python train.py --n_layer=9 --d_model=160 --n_head=2 --n_kv_head=2 --head_dim=64 --d_mlp=576 --vocab_size=1487 --activation="squared_relu" --norm="rmsnorm" --norm_place="pre" --norm_eps=1e-05 --positions="rope" --rope_base=10000.0 --rope_fraction=1.0 --qk_norm=true --attn_scale=0.176 --bias="none" --tie_embeddings=false --parallel_block=false --extras=["capped logits"] --init="uniform" --init_std_qkv=0.0354 --init_std_o=0.0 --init_std_up=0.0354 --init_std_down=0.0 --init_mimetic=0.7 --optimizer="adamw" --lr=0.00309 --beta1=0.9 --beta2=0.99 --weight_decay=0.085 --lr_head=0.00652 --warmup_steps=204 --schedule="wsd" --decay_fraction=0.436 --decay_shape="linear" --final_lr_fraction=0.0 --batch_tokens=32768 --seq_len=256 --doc_mask=false --train_tokens=155500000 --steps=4746 --dataset="wikipedia_en"
Each number is 500 + 50 x the weight over its row's rms, rounded and kept within 0 to 999. Layers, rows and columns count from 0. Numbers have three digits each. The size before them is the row's rms in percent of the matrix's.

# up: layer 5 MLP up, 576x160, rms 0.108, rows 1-43, columns 0-159
# down: layer 5 MLP down (transposed), 576x160, rms 0.106, rows 1-42, columns 0-159
up1 099:461611483494494591596469524592521456411603552460477555488462523422490502594530422462505566502452586455509452501506560496513446425454541497461510453532516490480578477599525552471480517511492485480470481499492498445430498536468476440483511522610502507555523436552586503441563569420426541536466430395510537488449446516438455497460389471510528555480542481535502490486448463394520431553407557501472461538502423493490430512475484442502494532401463518520473403548370533508498526561588429
down1 097:523583524578513461487385470510465457405507531501504547480518488538424567595557466579542516564510430460575511488561456502494551468459444474499486447473460636530537444416394455592427459465487529476483483484427460605487530463512483508605401525541435516506506585500556586444551480515513527390514605464492501470442499468556459527455454480564554425485510501506469446526551455521505512545509509470483556467548448516407510510473553521517436495555467534533587441563496381494415420467453466
up2 100:459576477516484524516512494492519453440438587537468482462522468442453501467451490481482484491463495500545454416500482632535483552420486496481486432555561475560467510511547543511540464614534572463447444500528531477485581546559584468518538499438466479354539576421573552468549575499484522448489477476612409499520477439492539529468385525512449617494555445441461529434428496442520549507552566470464456554513559431497581436497534537552592540521483589526572462524460560589474423511579492
down2 102:494506545493517544495490489450434492458554414563485504568436602531493603557557507470551498506433508587444452557454508503528452480497530570438444546482493527518460433464516444478567499538450424555475506514596417521448514484434431541508447519535525473431422495472448549476622455492500437417415480589534500542468511542498481576512436462518536475501433496481533485474547559359524540415489505458493491443409513463482471518586493533477449492530498507590381519452386368517519497436534403
up3 098:526452455520483510464561551521493511639468443485521460508522541520426412481446507435519517620485568590429466461517480569456448510565485528461554450555538472474503525576399502478521497483512512459513480468533633537476411596460445491428508488508487454505594547492458459551474599437445522533530531484570445444537491483444523464473462561574555605433568598535463531527462413479432439509525383516436427520486523535508504504514469468587453568480454375509503453499498512561461424446482488
down3 103:467548474482527504569555415561450533434504447471464517436511478504403442523431452437382547472500512501549421554531517537423487536551461393529551477473548519489576519545459440517455506433427539577545520509453462453504491493506464524422495499560522446506401470519479520574460561520499526590557528495432454535627520546571399452447516499545427469518533535522524476491530429471411518390483415564522447535425554416509442493430398500549568477512519588470497473461521562549436428437534549
up4 105:486541559448522553601507446453505544466562595482481478495543415584470495563506481470443486489478586527472409473522512534497545479452540564529469489535557517481499478538495566551481566637505463438507443469473490568471542588481529513577556561480414536482561558555542424516514446489531540520406433513549430487358493426476516611511469502508517544507465519415505512537436464497551460443516538473478494417547471580481498529430467559544502449423452493420601343563443503461542464526550465
down4 103:434497526474417543477476457423480453536459540579530470542564498557456462503501408479533414579419472519517515548531556440469516434524526413558594584440508552487568483627498427453447511438608422553493472530550439481523582511554504544525483550507474433461513483428530477533500490501564400516577470481521477428544561512424578437562536490489528531502563488431486505428450465518426453538464524613500479542509504523547448540552559358479443439515446534529411481542421458520446518541457514
up5 113:486500500496552503476517525530460484510494469531519505428546433428577457553527555513496525629571455577568497454463486521502400423541632506415590409518552504467492521467488625463488505545574484439451519381518509496412462519442487464502407524539495488430569534420455510500457485449541539538357468483532512469506542478581501588435480512498491504531516555472471513500471517490404502512519489392489420504631427492427479430540489566510473455438577506548506526486447427548589533485508486
down5 111:524580490455489471561477505497529553485520409597471563491485557456461528545467526494550467540572442481537486537510579578464442402532401475468537625535487507583491496560468480592554378472482602489559509433483472461533507499443550589493392473468496637438407507571532504532531538539533500516493518470561465480485481602561381528429510487478483487548509550510503529487529482516490542481433563416538546491443509465464395391584451474522486549522520522481528514494598468490515474464510394
up6 104:496518484482449438453471435500470594509460530505515500599425502535555576515549492441496542626525542497532429441468532457504562470580559512531565410534576492579492489463532541566582548558448436440494546362526514420520427510488515513553402572504497590462478480476495583536575601492546549553561465518486483504476551526519477497561462531591400523513512530466457429485438491554474475514515545548485423549511491484466508393377481503454493454545530487503476494643508543443405520471504466
down6 105:717471499593551584450440545587544429463481415534551493429522567470443499580513446573575539540486471532511522484508447435533462498570370518481481536440488410438462490510422534503443503510492533553571468529515483457504515451539484560541568425510500502560503558503530455492477446549519468481489583455579500555453512396460542424443495452517526395596520517450472446523451543505483425525550488499575525566548454578530454549537505534454464560469534506476554549417486473468498470480532544
up7 091:464576415507550475459477479500443533516478485585494420551471541503489495498499480500545542553504551573542507517483484594492436521454579427468549457538474428421427413437476611541492645534559392468498479472580531499522492489397527604472474487505521430531472527531492560531476437492553520451460519440480462469561566464544457527536480494558530487524544469568468410528498554539496462505581447472475476435580427509461555455503458428574556466511539515535621354488494511549581550403463536
down7 095:483431512587492493411539451519545476482422522500459467541506513559463517507566534405562435515504545436495518547580544488457432440503488545497521481428439461480440521472478502541570536553483477469537513526512591532518557379418527495380386417430525538546463496526542444517529459595525528505554599507521577507575526479417417477480552561472502459477511559555507559614491507530541406516581595588454477482430437509462500565516482570454513505431487450511466460475589378515446537478484492
up8 103:461447526438496528455493440471553504504509472586564435461475486496493468525495459361578525604491443567596458551432417503531458503540588495426549515565542501548468441555428477424459487519508553484516576489590487433516500513538501602493452550390523527489512424463510503523515475574443508471552424535544436415494513458555521544494416455416455498502544625519549471434516552538581520495485499454467540502520428511432491593418467463443557470473607448580461493552446508436434492448452492
down8 100:515578524460510488480419482495532470551482513477517545471446443461504548593458533494521454489488497519458492506503514425498505501570499517501455530539490591470524434543526484502474562589424522381479456519503458476416494539524506516554525475390498533531589509516463535596538495490518479627535491513516524348562445384506448437467491431447472428462491495531452597495404507491495528545477463531546517522467534467515461623456389461550525504387551454506486586436630596467498435554568575
up9 100:447559440529579573494527562487456471454498592421573594523538411542571497510485409437589565487523457537520490422460470534559498469416566502631475475538584408511500514481428581485437507490537443428488471531362527528428465544471505544520564551474555493464496512549513509560453470491495477442422551521438533551471581514441464484528543457542439488500499585543535534479553475565593510467429509515490540528499459483459443542457589544543419515552542435549546502545513590453544518389513489
down9 100:526495564404504511488583581554484536498544427437478571504562583418483429503515534524558422557599493449492479537495384565473576475467527498504505521504493542424532458458532491562525490496497418481626519517587484466520571425418510452516570540559544601479467502483501561546403542463479511510495561442551565508510453455524456446518564492471506546579469502359451554546518496460458512498496546540509524503377498509426474486521499507437594598462482508510412503399418558534410505482487490
up10 101:410540472601568487424583424524465488407383534550501448498506537508514510409429474490469535519481545542511550405502587542479530442562442530514507520528535446478421425523482490489430456533575509469511525413492525548452534627491517430589512492446497434435513482421551580545494528490443557514379494506469454511514517525436572525428446612565485490531521492411478503493492508573538452490503449470468394489450549456531535564390505491568442511461524480540494450544425503544439446495595490
down10 102:464447440557521421459609560508470504461520502498464517422513522536518591471395509516480467459475535478459433511479474434441474524548538552485454477374489558474481429602524513508495497584415426554466554513500424497505477488558440396479567471520565415484392523494521347478473600545428525514501565565512560441513437407584409530528522427498555544427521492579456515539432436475480504520559462494492454474494594477515420477551511615490518532512490432539499443470519522483475515516466535
up11 100:476519453416524548471599503495518598607458503460552439550424540492510479412471520420500542507590503468635426476572514571481442450480482436468560515522528501418514537561531532526416490467567531452531513570518459542484545548461476472606518509515449412479453473436517535441503474454557517454496450511482505595547503487391447483437474498560567481508586527519592466451560517516496463456459508499455387482495485497439500499414456458544496576442357484518495531581449475502607489512584529
down11 102:532456498539550494505527592458505433553401553517477520509478482479473556517447447463428413514539501551610499502517431437468524478542524483547446491397548637458505583440467470558559433484433465398478540488514523570574492449500481469479495463515567489462516536485514518491367521427581459554514518538460448556564430504482484481483520521443515502601411412540466482500488517464519580518488481535387553507508514453560509535517561498555493548508424610416591544579460538503507422599485412
up12 100:444547524545563449459459502535551455583494557488441466589468541495486445612455593511556490567432467474539351522511567454503506467470518561519465418549558407457486555473582590464499573557543538499432461532481536463542477523455443467536491476422548484517375518521507483469531567466465573469497522429502549440480453508396479513471470513522531538483541511600547489488537535562552460555512483530458453482593530507414570407476490478452486637521601502551555466587544490529501444513558447
down12 101:487515493595477422476552502519447544588469485581455475546527454560578538527505527506501426480443451575479513554483540460557496459569488554558517536477479575507474477451646504475508443512473460505490545597501463473495485463476436475441503509498590490577458496548470463373570525522448547515495522448535532535478516456516444452424522595559594611537510479441541465561464503485509548483518530431415479480490633371482539543577492430504520488497470495583413461578376544475491593512555525
up13 111:471527578425547541450560472454439496564587577544447437480552512481474517476591387491499547543456495473510363489522450480478439423529481482490594375542536477597493436611457493592450553520420498426470564515443477539413516530497459516535529597473446489414478436486531496499474540521421537540554457488472450550473537522538420560526450545528510541441434580559510482523557480499572551545466432490475458573526381514512479553478408546491502518487524466488485494483557560533433557455457556
down13 108:450449505472533508547469454559487476553455477522484570478534523529463464453530450504436508633438519478466475424490467500500454511444405421537567482541422575566540554492444552474555543455568505453488466433546465521547498520510490513477479411491472482557572514566496464429410476490484520595549563493486540528532615587519478489571570508514496366526470481529431553539470472435492453489525590546503512421485482388597411524568594520488469447471504458517519487468322506592482479504498432
up14 107:510535421537445521462478489576511462461513432552470399440494575455481401512507535565512531501543446487562443462424479598539423498449503517461581496523574400530490434514472543487465545603540500463535452474513497489453448600517568473412584510411451467394516497484591516428538518510451559470431525421554426443556447501425513448498465475496523500536448412587512464441440587438515494534473418462470402508628477525442504462495461501544510498535546449499560437512452411563483483499519508
down14 105:533508489568524410461539533552576532545457526464525508549467527477477449463584416477516475505489528443489462508408462453475484611485538483412488547458595479535475449514464543447487472415567543516550454509545435403430584485511487499481580495457579531489422509484564501448480524505457427548437536494451525420474537405542520508543452433380490474562523590446546404451492461491533543435479556575613516464575485506505440548469377535463535575490397563507532601457484550494565537507491473
up15 100:439497513526606515499532573477490413512499446557525411492489488456613444459463548471554443422545472530505459477534604437426533515468505552477574421542406556548488422525518581487527511566529427434534551411431502564531572531407510493552492458508468534524455569472541471539531477501583503472420493449579408454474550388529551615472493565501554479398469522449617459501447521519510517541498477541492480522470475502382427531435552517520516505534462456476517587413519541525454460515497523
down15 102:454492555419512463503448536499485491484475486513478475490523470496471520505533606521458518368439449515536487519462539535486455455569511521500602407571408515538462543442482498480494491517532453552469537559493517413520543455488537443491533415467491622500561591597618482471464471410498521474481561541542431587548455448593518496542520516473558496525476457545560528513551529473412535466557461412516558484513553397458459559591509475455549562415581473468504434427444484495525574583488631
up16 101:492446466513512437536544377572509517532481508468585480442514451578537511496527414485498518476562522534636428488519569559495514481477533543475567495557517505567464515418460491449569593479414625494396567496444523431542498535474424504538482478485492456487509528507464538427530499454410495430511544526409466436423405607473508511536490413405499604509525538517492461329413455472502498515503519459528517464528555445476527485497489502417461518481490455507439500646506472500498494534490500
down16 102:455558501511514500411562444448496473435566505515442518474503589524549491534467457501518431484484499533432465535561448530450431477566527598501389434482466478601592435443412424505435541506383505492534480531488520521427487494440442505435451495461482437605447574592418515527521445600485509526472419422499500507547472552481517542434528429434471574429502508558479467490485552492499522556576441515400526543510514540463419427550534530561445486432474535437549560535493480428575490560467577
up17 096:497513522497496564466446548534541527482461498501491493419577481441578518509513524502410599438540521504515424498610499485463535514513531459401540542513532490464471460572461468505576473532481472465504473443501447530484554550448469518542623541599526443542583573396488493426455518461561598512561467414499469585407531515464594479464453529559439486475551543573547534495444557449480470529446451440452415505526458437406536486413540545470437521466465433495606500535423433504592514416559484
down17 092:539440577528449463467424487517582494471540508525431472496564446570635469495437483468477551517485513529559587448502479557474486465541523569534516510373467476454572527449516487446406521487478482518463447524552552477571450505474549503428500482463473503540459461445443522562450387546549477416484576460538532477409510461503474491514546558491527432505435473465519502492461519442516474500512513521535565534458442496513609652431546533503533402527486464457452489641618517532393427589477507
up18 104:496504493425442504524450466473508484505393567488481482564461470438561490557489452450461468460499470425528508440457530555478525476499555497558485482567593537466502446609551572514469572487503455479508477508521508496451463582597469469477565471436392451381607508487513524489435506484457609447480561550545440469406528430491430634418457558406494519429436578507518410463522466457549515488463515541512427559512564521517544539463493543434509495426422543507462509513441396455544535522566567
down18 104:456549492462498546500547560439468431409561532478529461497392431570435442487448454408508444521551497409504495539498479545522501500502509546489442571499551535522522545421440462476476512519489513436494498542532545484544504598512607477344528520457475551483556345527500513503460541523461545446469466556490468514574538473518571500434549449508472481475413439544580528570521475489564473453441482554573578423565565529568479530554518519467442508439402463418453443514522474424476603417548515
up19 096:514555460502471490543488414565471473501426566518471527500462407495506525439423603457453466512583574462485403426476464538435415338447484484457502468534514543527433463430477501472550514620530538470514444510456532487517549484466654482532551544588457476402488492426515504498535440459486540553450483511437453538492459529501525573488562488418433436532505479472573463499544513471480423456467469558453416477570494461388449499563589517482477479437598500543518407498496520462486493552536544
down19 098:502486493506470486486482544513462452465540479461457490461489465517502580402460488469454438442457477393495496491437499531485554411493459481524488548428533512553457518489527520452473582476481547429577490575541504451564571369402479475440479510543546539438480539467424561486555453465557503570474463541378545390465439604546510526547566546571507369604451476499467411514513561460439519449562478522456517444468473536541461484578490495498473490551596581518469458392505530537400465488524581
up20 097:491535547521512531540532504524523560624498476506604441546470409487567510413464503513547523464569486536532453507473404468462494560500479442472582418531497498435336409551497552511442443507551488454419529394496516402448520546510466420493499565559521538402550440441502465602577474460437476477543480481430505503535491448532521585571622544442411486462493541558440498441461504540484521491428474513504507548537402468489483416477488482487436432414506504514455514492550476555581503488489512
down20 098:559497386550491480567451553481598446488502553583449550464456563497454575477453451443476539477444471482506501529454477504543479474420551597538527533527504445536501539592518612604476510557578500502456553477568474467425427424543477422554563441404572429551449453489482580589502478452524487487444555391607551507473451477460483419510410519485502504432475546472529450504444508465476545530551508408521494436492553527505445492537464517522506615450558571442520449440500490526425552480476473
up21 099:487583520597530494465556442571495493561455560519601507498509495558518501507456568473472496504588522511516493543521536550548526575537468453407453481544515480445509416513434583509449464455463495471517433553551552475501461533483483477557515523441447453366445501430392436497472554584523581573436522505556544551527539433516566474479469505567554567475566542473492480487490537562461513402459469434427445449553424409430516480519412441494487592540559566482542400501572538451539527461601436
down21 091:509482594497481486512558571559515492476474484508537504393521502535389461508513514437501414514544571554502473641500568569534462443490397439549524523603502530517537474448413546582503454561482439544579531594564448399505422444485429556470426465471417555444488506480517386425532508573485539540511441605492555500482624525498512461483481453494506506425522515472459459512538430530507568564463536512516507477332447504455449539482478450474457560494498505578489472509491518478503493537532493
up22 107:473413500516381519561552470590497525480439537532484399572563569557481502446506566554496520458457541457528587420475607401476470549481697452522488556555494424515564471459421536494510503460473510490441566488555459518491498514547515586501512469484576441470484418471517513493573448515460634464524510489463457525520502556503523450495538500502485551541490594534455489446460441566484564568522415482396445474595566476538503491442506454460492482498483433460414525541544462502496544560540463
down22 106:571467481519516440484485504424537520522526596464424501410451553440487468468521480558541469418602525428534500448497381575585427555495493518422460540492508450463505476567527357515443477459502444445443590403508581465470441511535560532447514569486472456547546497449421566470522550497553563427475548431510577547513503534457542505526439568477454453428470507422487548487456529585432461519425545467487465519526424477577446473523467522448461475476569570541512540522566615441528514461465461
up23 036:490536459500426556492542504557573509567471580548560477525534507534587453468514573451468593542525607539551444434474567523496443398526628426522550422591529453469499442458468600483486521490496521362502477475435451469477498647506536498462512479526458500453534488473507576573479501435502562538433459464551457539498448516402546551534491454515529566526509611475508453439482521500517443577444510505433422451593391484457510519514448496519465512467456487418504429530518422507559492539499494
down23 032:498542466455410481428467415422518568549470542499464518493425431523587475576540435417462466512451510448481515561489468441435462483456454441485546575500458412499532521566521548487572459568492452507408426479543496491500460412470516570424354498511503515610355536414472442503620531549410489532490523515584501529540546564472424523449461471543539499630465448438511497527479510459511500545472546570453472457487538522471402487512479567526581486465530537493535522456500486569508473487484456
up24 104:527555452565451585566485528521528491546509456485544546481487549528509514504510409470482571519606453502562495416517487449544492456570560493515482543525435468601564458505515521493513569573513463490479479537451459487549500588460480475509484553606491469506509465431421399509461465520551594456454496469581476426499508490525592500529573459457469465468580441480466534534451435518417551495411466430366482526527447462431494509447504575505502494460487430543650531624420454444597464529495431
down24 104:481502578520410506458499565448536582563536505546534513574461463418521482547517514549424495567582465434481493542461516420627454479499452476478418494429468505495574506448515437532517520388408448528509482519516498520477513495510486549511652493466447478495522468506611513520519398484482468451481516466531419551466580577555541521476456439539520543584521426501431540523416553464518371490499454474413474553510506479490515461513529404517512547524484468624480551494467384533590519547425502
up25 112:453498416484494430554467396518486464434417512458498487465514550454477444449539578448452530437528481479500555383446549498512457411546551531405559405528541517477503463536454476500491518484520515399409474485462536493539495594520429609545511477514463435487482459518555446540530501494455629511483445480519435469541528502469453548463575482432504468470473550493446548425539428573584522508483418556464436484601537471475474597437572534464496491543434431537521572554569427574526526551458404
down25 108:516454526482551491594592587568466573480502469430508437451527403554428427449476518572562445528585511489618497513550518629544494454589432510528538498519450555473436542480518450514498519467480521540505527450446523500472531452521498460454513499483598473577476555497482404503488510480569457405488543526444506438473579560528464500485373476404464501557482493505417424508448421495486418431478499529436487513480465475554372498524479422474410463447483500566402540484552508515467445563500553
up26 099:452421533542470457553590431476561482522422474565555485475556470582494516585513447532506545544553486589554476446555520500501510491452561497486570549550494445474503560457427484504509629576591468469507573439497588576581432517503536543500621549443555473548622495507488579437534453450468543510411484502518456502523511530503546632553474588499496469499500555498555571585524572580568432483520540454438505530512482427556553515511553502506531432485536520539509461567482445435493531470501403
down26 099:539480567462561565530496495468532547545583508525544519497540492545535594554518455549495472572525517531459473503502462510540454501577501490482528584448502568444433494401451448558509486460487537597462587592545479510476431544630429576469504485449564543568523576537546526442615479460498545540475551533531475519521441527525531498429466575446569425453530503562550509470472586513438582516548457509482479459445568611443576415575539510476509468578490457386458505549573436466596522508505443
up27 119:475564560519486467471513548534505460525401571433483459577459576474459474550498434474490573553514524548587429453565506586608555501523519463484442493542448447549440568454497506461424526486534489461533476447519555501458469538482454490452498544436494529510413550523497557605590446445437604422455408410499493518483574556445487526505540408542493552565568575591515530444494482470471527554499447486444431464484527477445544420592481474528414533573502476434553508522500619580506438543462519
down27 115:496528558518541520490492444414537457533401450545504507542480515508494455430436507486459547561455531415624421442492445579550478572535549476553589550489411563588407526525497466580527480485520534483615379485550524439488445506492588539521502487490478474559422418456519498573444628481511423501442429548457365461512536451474564522554534512457523485525465439562531519482550519484505559571593532478548517514448535504507462478535557450513596505500513436506565521418530480516517551459436491
up28 101:460525465467563393615558547557539541469411571474501470427454453453530488489480480554532523628464522585582481530495443519538450524455579512485531425543393494495504494504443487438512539546529469476459578385470574559556500560487450548457491534558480500499513452465489488618447484546497535474403529464510492449494510481547513558588471433508479502479501470471468558571548538538494508442459598513441459490521490543436494462480441508596470449569526477495629522510454402466596487404435411
down28 101:431491399384571491573447519502477526467542473494428529467505471449422504482568484555464539436520605563444519530473462489509496547589492415568514535482511457344501495519593503418560490531574509515445507502577500427439485457567484506571457490465529565470570510518495553515564485511455451521487565497424474510487425535418468516470537490564442470426464381502549467544543453487462577574500549502545540476564455602550484414539451554438509364542498455511525574496460493483498445459438447
up29 104:458554428439539538562476425516550464445456494420477487533548494516526485487448580498533464499462487532573488528540442477586527508466491554466457522527579422471501468492517531474480426528558537414533498466507575491455484538491490482542539591429397489435484512395422482462469564545484451551429429337449426522524516460472526562436541460565506604529487476489386456513421554447483407590462525499395436518572528506417585479455473554542495538522588534435545484515513476547540445473576531
down29 104:473440501581450499510500490465436436526499497529594571471580430506448554471526550403540458526483548521429474496521500502442471502521558384518501427477454464602582522419541489516524485480468498523578461479502524500460495413456468534386522554555480460546476480475532548529536448569531487522427590411615418557512386487492482558428471504506476492533553523503467462483392532502460461406404554457527516537446522455502422543522513458545574571502453486507425483455452418491616412474524592
up30 097:495501512516459619498477404525466492448521424486429533523539609476490415479441581406543510459501520541468491492481621487546486483438522565471485556528513495467517404544548485417467459525469484467453474504559447518499496508438478376572526566458420501512572452582511564507488477447476500508422470495526397475508441522455482484556545466538542524457519538563498434518422473531489492505405398447446435514571584468469582504440582565492490509443554555550488472489538421546556580515641575
down30 096:526410490539487455352525500459491479498466599577484427455494567451533496460502463508511546479447419539548485536535538478557484588509541483504515525393434633434565473486504670505480490484512493572527499617542523545472536530498550453586445509411490499476484520485541492528481495478512440438505418412539595461599428537388505434487503537493503469502484478435511524489533474467473511511453504433602490399486526509367506508521495492483454568573481551574470456488523534504488456426431501
up31 114:465484437502523466645440584539484426517534473556497541517503539407560503404538483429447565549466501421487483468488558532545549489578619512468538549544401509504485484491465507545434576488505480447427553522542521500410466499449562501552478549549480532517486509483513450579577498407490436572430501545519409473463510595442458529468451547609434425450458575511522472506493485455467566478449400508470526570598435495413578394484481530533497510542578485529573517472529475446507483539557513
down31 109:623600467584517486423520469505453623552501535487511570577550456515598506392456582532492558507566494496456533413506498563400516452438548392508478462447551480477536526464511512526583483511549564503476559515521460476549512532555433587525568481514530562571563611453542542493549505512460521546561423466542545479442499544477468473499445511551522502478470556485515568556587516502472515540541503540526475517504424559511472552460566495530516448496561392389521357487512523545530506525524593
up32 111:504564543490523568512488528463497582456466518512485516415563463488478436518598469463524491551411544421516431478538441398567524561447544444434502514557440555554429537451581470569490488499480462455504415435564542435505574519438544436549400482585519495453588536403540429529467486424581464535468488444584434468452530495568544519562488539511565556565490532492523556402510534524454517601476525534509435472511451536424540424503502519553414580496454565437549516566560540518461464501544449
down32 111:539597571440430428593484384520534575431456522413558506570496524627585520519512442476455596505501502492478531516540470529409567518510534511562483446507455500530479485517536473498459437544452463414429442440448500522628511462527448528468543474459460432575456606464426533532411468542473431482491516495557502557531540491538532439564502522542449478487545476482438561551554489530543484533549447531543441512460436482441506390515442436490445420519494401412527530462439448534542549506550459
up33 099:487414456571500568499515468498446525427549429522565509600509520423555517484486463456390549534540489488529508522520553508566454465540483464484557466524400366509472437553487616564531444573541491471454493396403485561457479616436459473494531528546436547476484446459429475460491480453479513518449454490533500453466584469404528567561511545483542511481460494570547472513525560516464503454458525540465505591492507500512472566487359562510558479473471493556684454540516514463523467523574503
down33 099:536494577532544513548534490515590509486555456570452451600523543501548582443462480523532501508522534443535502486614489469501419480571482522431490483364441527505545531440485478574553488457558487532498476524497573445446583581493459427468524526421521512548548444513536473359448480566530527458493510414477566423469504525518533491542534532496481535448490449488431533477594525549442575463545397488612572409440553500485481482480511576507551615547437466557454475542563487540461412470563565
up34 104:491547437503454528583506463491511554547485482542529439463486570504508441476554501551422521574497611439506471496460576599559549354411514498547510510542437476489500460497628461504488493495620490457483501495535513463411533548468451427510496563482473512468543551555554535508413455491576554462526496496503457439480583400482432519448441451458552613508513488522453526489533567521491466508540501531404553506503435536424493525434408478490528474455486418535571538471345555571505524467465583
down34 104:549490452551446607513537520513521492455552460522463509566479570485506458455515489502487442536473483549458530551482440536583509442436459433449462562438362579469488464557588419465489422488609467510470380516511497536484567393527498543497551562399535476532475486562466499425477510513499505560484499540520452450546548528490534459485537457482507579516511597548457565563542467512512512530570512543486587466464459510494402617536496594450579513403464459435391513431536498578444482439564487
up35 093:481562456363411598483499526498577451551580563551583474411535469428465488539405488382455459491543544584521458525479451605527417462529506447497545508540475502561514530418568592485561456555470418384485525506491572490462515546487470518434514521496388573495572513531465500529434508529448501451589492497527416490528461511453541510549472497486612484480474502540506547416540499452517454492546487531550500457479480551473613476478449555516445560427570427498522513569476542483576479509543530
down35 097:487546407585554455416500601545534545549554500447479559523562497489598549580452521497518490490505434466480433580445420395612505532528551475485561587400447536519480527462558568552540448532490512431543521506532458493482481467469461504498637559499577443584456540606521565577500589498516482464544531520442539484518561493505513469530564539470490570471471469513526455475449570514482518426549488612491520549497524449519418489542584464524561507601459455489495524562502576513550546561500413
up36 102:553567493513614422467522587581499495561468455507433551475517451486472493539472628600555521528534462555469504439543445543602439548523545489521551461536530448479482522478515514463456575542513468456507460558428474477543574487560500437492537527596461501476537589522461477463418558473535532528496554422550458489505507551462590490489535475604533571488445495454461497521524468416480470539454510510403417465527541500523534520515501533648443531551442467562570399558409425493494521565621486
down36 103:484513569541475446581567546475448495456503496567465554435647557532542494481478392493523466538483525525520544601482464466546499526505516483487461570430503460541532540478477560483452516568466523472464529553577586603482452455633580501447566402454503472549562506474481430531412491451511567496528525489494516507504514503486510462506590542534536502558573517446618484513467425464527496509512489495562551518624576599523441435450457459519453528541434481504417592522471558413425577452467543
up37 109:557390496495474561510426484507472505531548502506565510545576602527483508488505440455509573568521563577571417550517619490514434565520557390486493451530521489398461393595438539544582483506528517454467533356508501440533542562558468494542492517470477425483441463519497606461607535514543464487478428501639518488478515434462459574513518541401445538562527546534489481412503532480469532545437489503474490525528450550458497537420486539442551436479477400507488522459477500445561487495480522
down37 112:522513499427525522440492514532505491497584485466534571503452377515452392482449493572528432562595500449454454556546393465472419485446505543533472455483400468511470420546521533473527467476466532484485543542491535514461506480441550449508514483503463547480387599534433592527500507485469512515500481514472543554537426526503461486450468484491508555522500422417498444536517540495424568498614461382439455631369507581527525434627566459538436445504418501551503465446476574474506478486501551
up38 106:489454528463484517512483553457435552454525565570567475471503548480435431533436515525438582470539543442558468437495449563471416522519542480429511508525537444469516401463439491421567519433518589465427447486453526378482534507474453454461579524580476527492560509494480529497546535401488551473463473468501433610555535485465482520498498592528558565561432552475487439491542451380499502510460414462511411453648534442513525504496545435438526508507432507511584452509557583447459394546516447
down38 099:492576567473505449596528442488542431544515541434534526510486594474497443458489583494497479498532586450449485558502443428475492473457413499409521539394582421514509572443455421479511551490438457414434403510483427481391412417551522493541516593504561491517425516419573521515557466537436515449415410522476554487465493570508517472502535451505595474396481529458444465510374464523483474518463519561463535533437464496504448545483451463485482457543460518513504461515492505463579579523597455
up39 106:486428561470435473492556468574476535486441581561528418470537429430548452527538415539468639393503435598584459432477572468447446497528600445471582431538499494463512553487459537495497527475596511459516539468466543519506528533430463519548503443442482480554564437528542521496475510427446486512487604526605480523550482543500473571498465550565425547455508659486388475484541421432535468472559527498494407514587589461457494533515477544469471492485471440539506504513472469471502530558486487
down39 105:584462468465515565485459451521550513527561579631479532498462415574538503507426441611421520503600493522515507491504490370423486494573499401519413428604459514549502487460536496438549470466486457420551411499547479497538512503484429561509502482447388490501550553514439451564490485554423465436439402514523475529454465503565452565440427514429397461500426516420551546497494512440548560561513448506468498522542438558518490479519418464491490509452474498474488494530409462555511549421455498
up40 106:553513405470440430518544606499588548473518464572477441558605510470548488438535476450478533524549460512510434493528474536577454429483539502474601493544429416478519500471491528417488380632490455464520527398455498556509515534585538498495526455506430461541512469419526409543460529571446588456499471527572499472564584511443487597549542472524470542499510559539541565515542517459480524435530534520416521459558522448471579495506466545584506511507537506506587622525398520482421563510523476
down40 105:489434510388601619565459526475462572419464439411560478548428480482527529461520489460530513599456548465491476490480509432523526489543438515536499535499541582462538417466514568515486502526456596552566478453460433463511460427475466501572521544387452573489499463474584577423470470521548538512553571517462474567464472578529491504466470460411550502529467387589511473405563493527533518474526511457500514491447429548522463445543491567504632495495498510539478519422464468560432389561505563
up41 088:397461447537504473570434461620560432469423487592473533518494531544442423591439440481547458571548534614486561415446465458460454524494521466445545484518466374528451541454487469511443525497482552495448483535514519524448592566470518577535567426502516581480527448473503487461530480471531501602510462441441470591453516481470475524486474494432545431443541452444418563480356427487527489546521466544508443515508515513448509444473463546517543543533467454440560498555473428471463504364488562
down41 088:648488476512482480473564483510455382461404491462528484532547508511483447541496529450497468457479537477479484489548520501481570603455533484551506471255442414530570489512544472474447539495542551580487506559483514524452609584591531492468456523512500438525507466567515493510475494476524540621524536407455439569536525561442428490511548430479434571525503480557548460439522445522510459420532486492583544505524512464413449477500504468454439488450493429590527497489430477525463506557540527
up42 103:470524497405474531614564500522498463536536584532459509546484507520581513592480525470434550551517558498473449533449427506549429530435492374486476514551514487531513482565503592510418487525452525461519517435432556497466511517530476412553484554575492477438449500396447544521556495559416506556389380584432509448418532493521481544498492486506405554429562518532598484469444468371512501478494500546492553544576477517394516546430488530475424525462490491546491423473581454428507495551462451
down42 102:454584578518478471462491437531521571399528535587395500496555586545517557565493485538515460538474514510480474634497447566541568490516489586463438471441431461564529527518498506445530546431497437486507540512444548487414556545515513562508515452596502502520487518421439447457541548467546499590468516466561547549501630522532439438513454462528543438534480538495565502396621411486589614531496450462513447449480456557470501524394479515508504490471562461434487458489559557473519454512587464
up43 100:495465553415422497514521564519539444481473481555549491514475595539593534457475519426547542541570463599559461480426600489532458509458541498505485417559473470490539577504515479568582555484463489480527473468533484528569494504502524533521460396498427455516512489520485505565563538438431636588408500488560429456470504478396514577458469582568493463485467571553437529544566500425496507492459507596474511544519428460502458477474368473637558505516557518446504464478398577477476447525507536